Part of a small language model's weights: vocabulary 1024, 149M tokens.
Each number is 200 + 20 x the weight over its row's rms, rounded and kept within 0 to 999. Layers, rows and columns count from 0. The size before them is the row's rms in percent of the matrix's.

# layer 4 MLP down, 160x640, rms 0.0641, rows 0-16, columns 400-479
100,176,201,144,166,183,173,213,184,183,205,223,183,204,214,178,206,190,199,217,177,205,211,214,222,150,209,228,182,209,173,216,206,173,200,183,230,213,194,229,207,195,229,159,198,220,156,185,195,197,185,226,217,173,206,230,182,219,198,196,231,252,172,185,224,201,213,200,183,229,209,185,185,192,205,205,224,228,203,191,201
095,211,224,192,196,211,184,173,191,205,187,220,189,214,198,173,224,223,201,191,184,181,212,222,172,232,188,232,212,229,176,212,212,224,187,228,212,156,174,173,181,172,201,204,181,204,233,206,192,183,195,200,196,198,186,190,195,207,214,213,173,223,233,189,246,192,187,230,206,211,184,206,222,208,228,218,197,224,168,165,223
098,203,212,212,180,219,200,220,191,190,207,206,202,178,232,164,213,227,186,206,190,206,201,192,193,206,162,210,204,181,206,219,154,168,214,218,182,209,184,175,196,221,221,190,195,204,227,191,192,194,213,199,184,170,213,213,199,185,203,214,186,204,183,213,158,193,202,188,231,219,215,209,187,214,203,224,192,229,191,213,227
098,184,208,170,206,196,232,176,214,185,191,199,203,171,200,213,209,186,189,186,183,212,171,230,174,210,212,192,176,219,199,163,193,176,186,220,229,224,181,188,180,211,221,192,205,199,204,192,185,165,213,198,189,222,161,190,186,197,198,165,192,219,213,217,194,205,213,237,188,153,207,254,202,186,177,206,211,233,222,190,202
091,150,220,206,156,236,221,201,166,199,187,184,187,187,205,235,195,169,187,199,204,175,216,203,210,189,192,249,163,219,155,220,205,139,221,209,243,181,221,216,182,215,237,180,191,202,183,230,198,226,207,205,242,167,227,208,211,168,219,187,199,226,232,194,214,175,203,220,200,219,180,191,148,187,180,202,207,211,198,199,198
096,186,216,232,177,217,184,152,219,195,189,191,171,211,204,209,204,210,188,188,202,225,199,184,205,209,256,206,205,263,228,198,202,257,201,206,201,197,184,184,179,212,203,232,177,191,236,186,191,148,170,227,192,185,222,224,204,203,162,230,216,169,204,213,162,200,207,170,215,246,199,205,188,220,202,193,206,199,231,194,178
100,186,172,172,207,257,220,169,215,206,186,189,272,201,154,203,220,177,229,231,167,157,252,212,164,194,204,204,237,258,198,218,185,224,207,216,168,197,180,194,210,198,190,229,198,226,199,195,192,212,171,181,197,180,187,192,196,208,209,223,210,225,154,189,184,183,193,201,191,185,182,182,206,206,171,224,230,215,214,174,209
102,188,213,201,208,190,194,222,201,173,181,190,166,154,238,203,200,219,234,220,157,173,225,174,189,201,190,172,239,180,239,165,221,201,212,221,162,188,212,209,178,189,191,222,178,205,204,191,161,203,208,224,179,200,187,196,223,181,237,209,176,188,225,211,210,216,225,191,205,202,197,183,189,190,202,219,192,167,191,199,213
100,218,207,196,203,216,190,165,184,224,228,204,223,211,224,205,180,189,218,200,193,206,175,191,183,176,214,232,222,191,214,219,168,176,180,217,200,196,222,166,165,183,209,224,214,198,172,196,220,190,215,189,243,186,191,176,223,210,233,201,199,203,202,167,145,219,204,164,230,189,216,172,219,206,173,171,251,228,208,236,190
103,208,204,231,183,185,190,213,189,189,185,223,154,203,143,209,228,171,202,189,185,167,206,147,201,180,162,193,195,197,163,211,228,215,209,219,211,185,256,218,212,201,193,195,204,237,205,206,215,209,212,221,198,205,168,203,200,199,225,177,194,233,218,213,202,226,231,213,213,183,166,233,195,181,198,240,191,202,185,202,206
109,170,210,234,206,203,196,191,203,201,207,193,178,212,181,177,187,210,213,183,205,211,184,171,224,192,192,189,210,225,189,199,217,219,179,206,187,186,193,196,189,212,203,221,204,223,232,168,204,178,176,213,177,218,195,234,241,200,176,238,161,185,189,218,170,183,188,172,200,177,183,189,197,187,182,169,171,207,212,196,207
105,164,209,167,166,208,229,158,209,196,186,170,235,227,190,180,190,247,187,214,187,207,198,214,218,204,173,201,181,202,201,182,187,210,192,192,209,214,177,194,194,200,196,189,230,210,198,176,225,206,194,201,211,190,174,207,238,233,206,145,219,180,210,216,181,202,172,169,212,179,195,185,226,219,192,200,195,177,214,206,232
097,172,179,183,181,212,187,205,188,221,197,185,220,237,215,235,189,225,187,167,178,175,199,179,219,212,201,208,177,217,175,219,191,188,191,199,192,171,213,243,215,174,209,189,196,224,203,228,196,190,228,200,168,204,171,188,202,228,173,218,203,185,186,212,211,200,190,196,199,198,191,188,200,187,216,204,205,161,214,158,214
097,202,214,191,214,159,202,203,211,203,205,217,210,231,220,197,196,182,208,194,227,227,188,200,210,193,209,163,226,191,195,184,162,180,180,194,194,188,248,223,199,190,190,206,201,181,198,211,210,234,233,213,222,201,219,195,203,229,186,209,188,210,181,175,210,173,175,165,181,199,193,193,161,196,203,212,182,194,196,227,199
102,150,190,191,191,217,218,173,187,225,210,153,197,183,258,190,160,215,215,205,190,217,188,222,185,210,207,178,226,181,186,218,189,198,221,207,203,220,200,199,173,209,168,198,180,196,198,210,209,190,231,198,192,193,209,194,187,203,206,205,186,201,193,224,211,230,218,175,209,220,199,188,229,185,222,192,207,181,232,174,209
103,193,212,205,222,238,216,192,193,175,196,186,191,233,217,147,221,200,188,167,196,194,237,165,193,205,231,202,197,224,251,188,202,219,215,197,246,200,212,185,202,184,192,217,209,195,181,212,208,199,175,182,200,167,212,227,190,209,227,154,218,187,200,197,174,189,192,198,211,198,214,226,168,227,196,176,187,185,200,212,186
103,181,198,173,208,221,201,220,214,216,194,190,246,189,202,204,208,183,175,236,172,239,202,198,163,210,176,188,182,210,201,200,193,243,166,165,197,198,215,205,224,178,224,211,213,210,161,178,233,212,191,250,200,194,197,242,183,206,208,187,177,206,173,194,219,197,192,243,198,200,214,255,183,207,193,194,189,222,147,205,211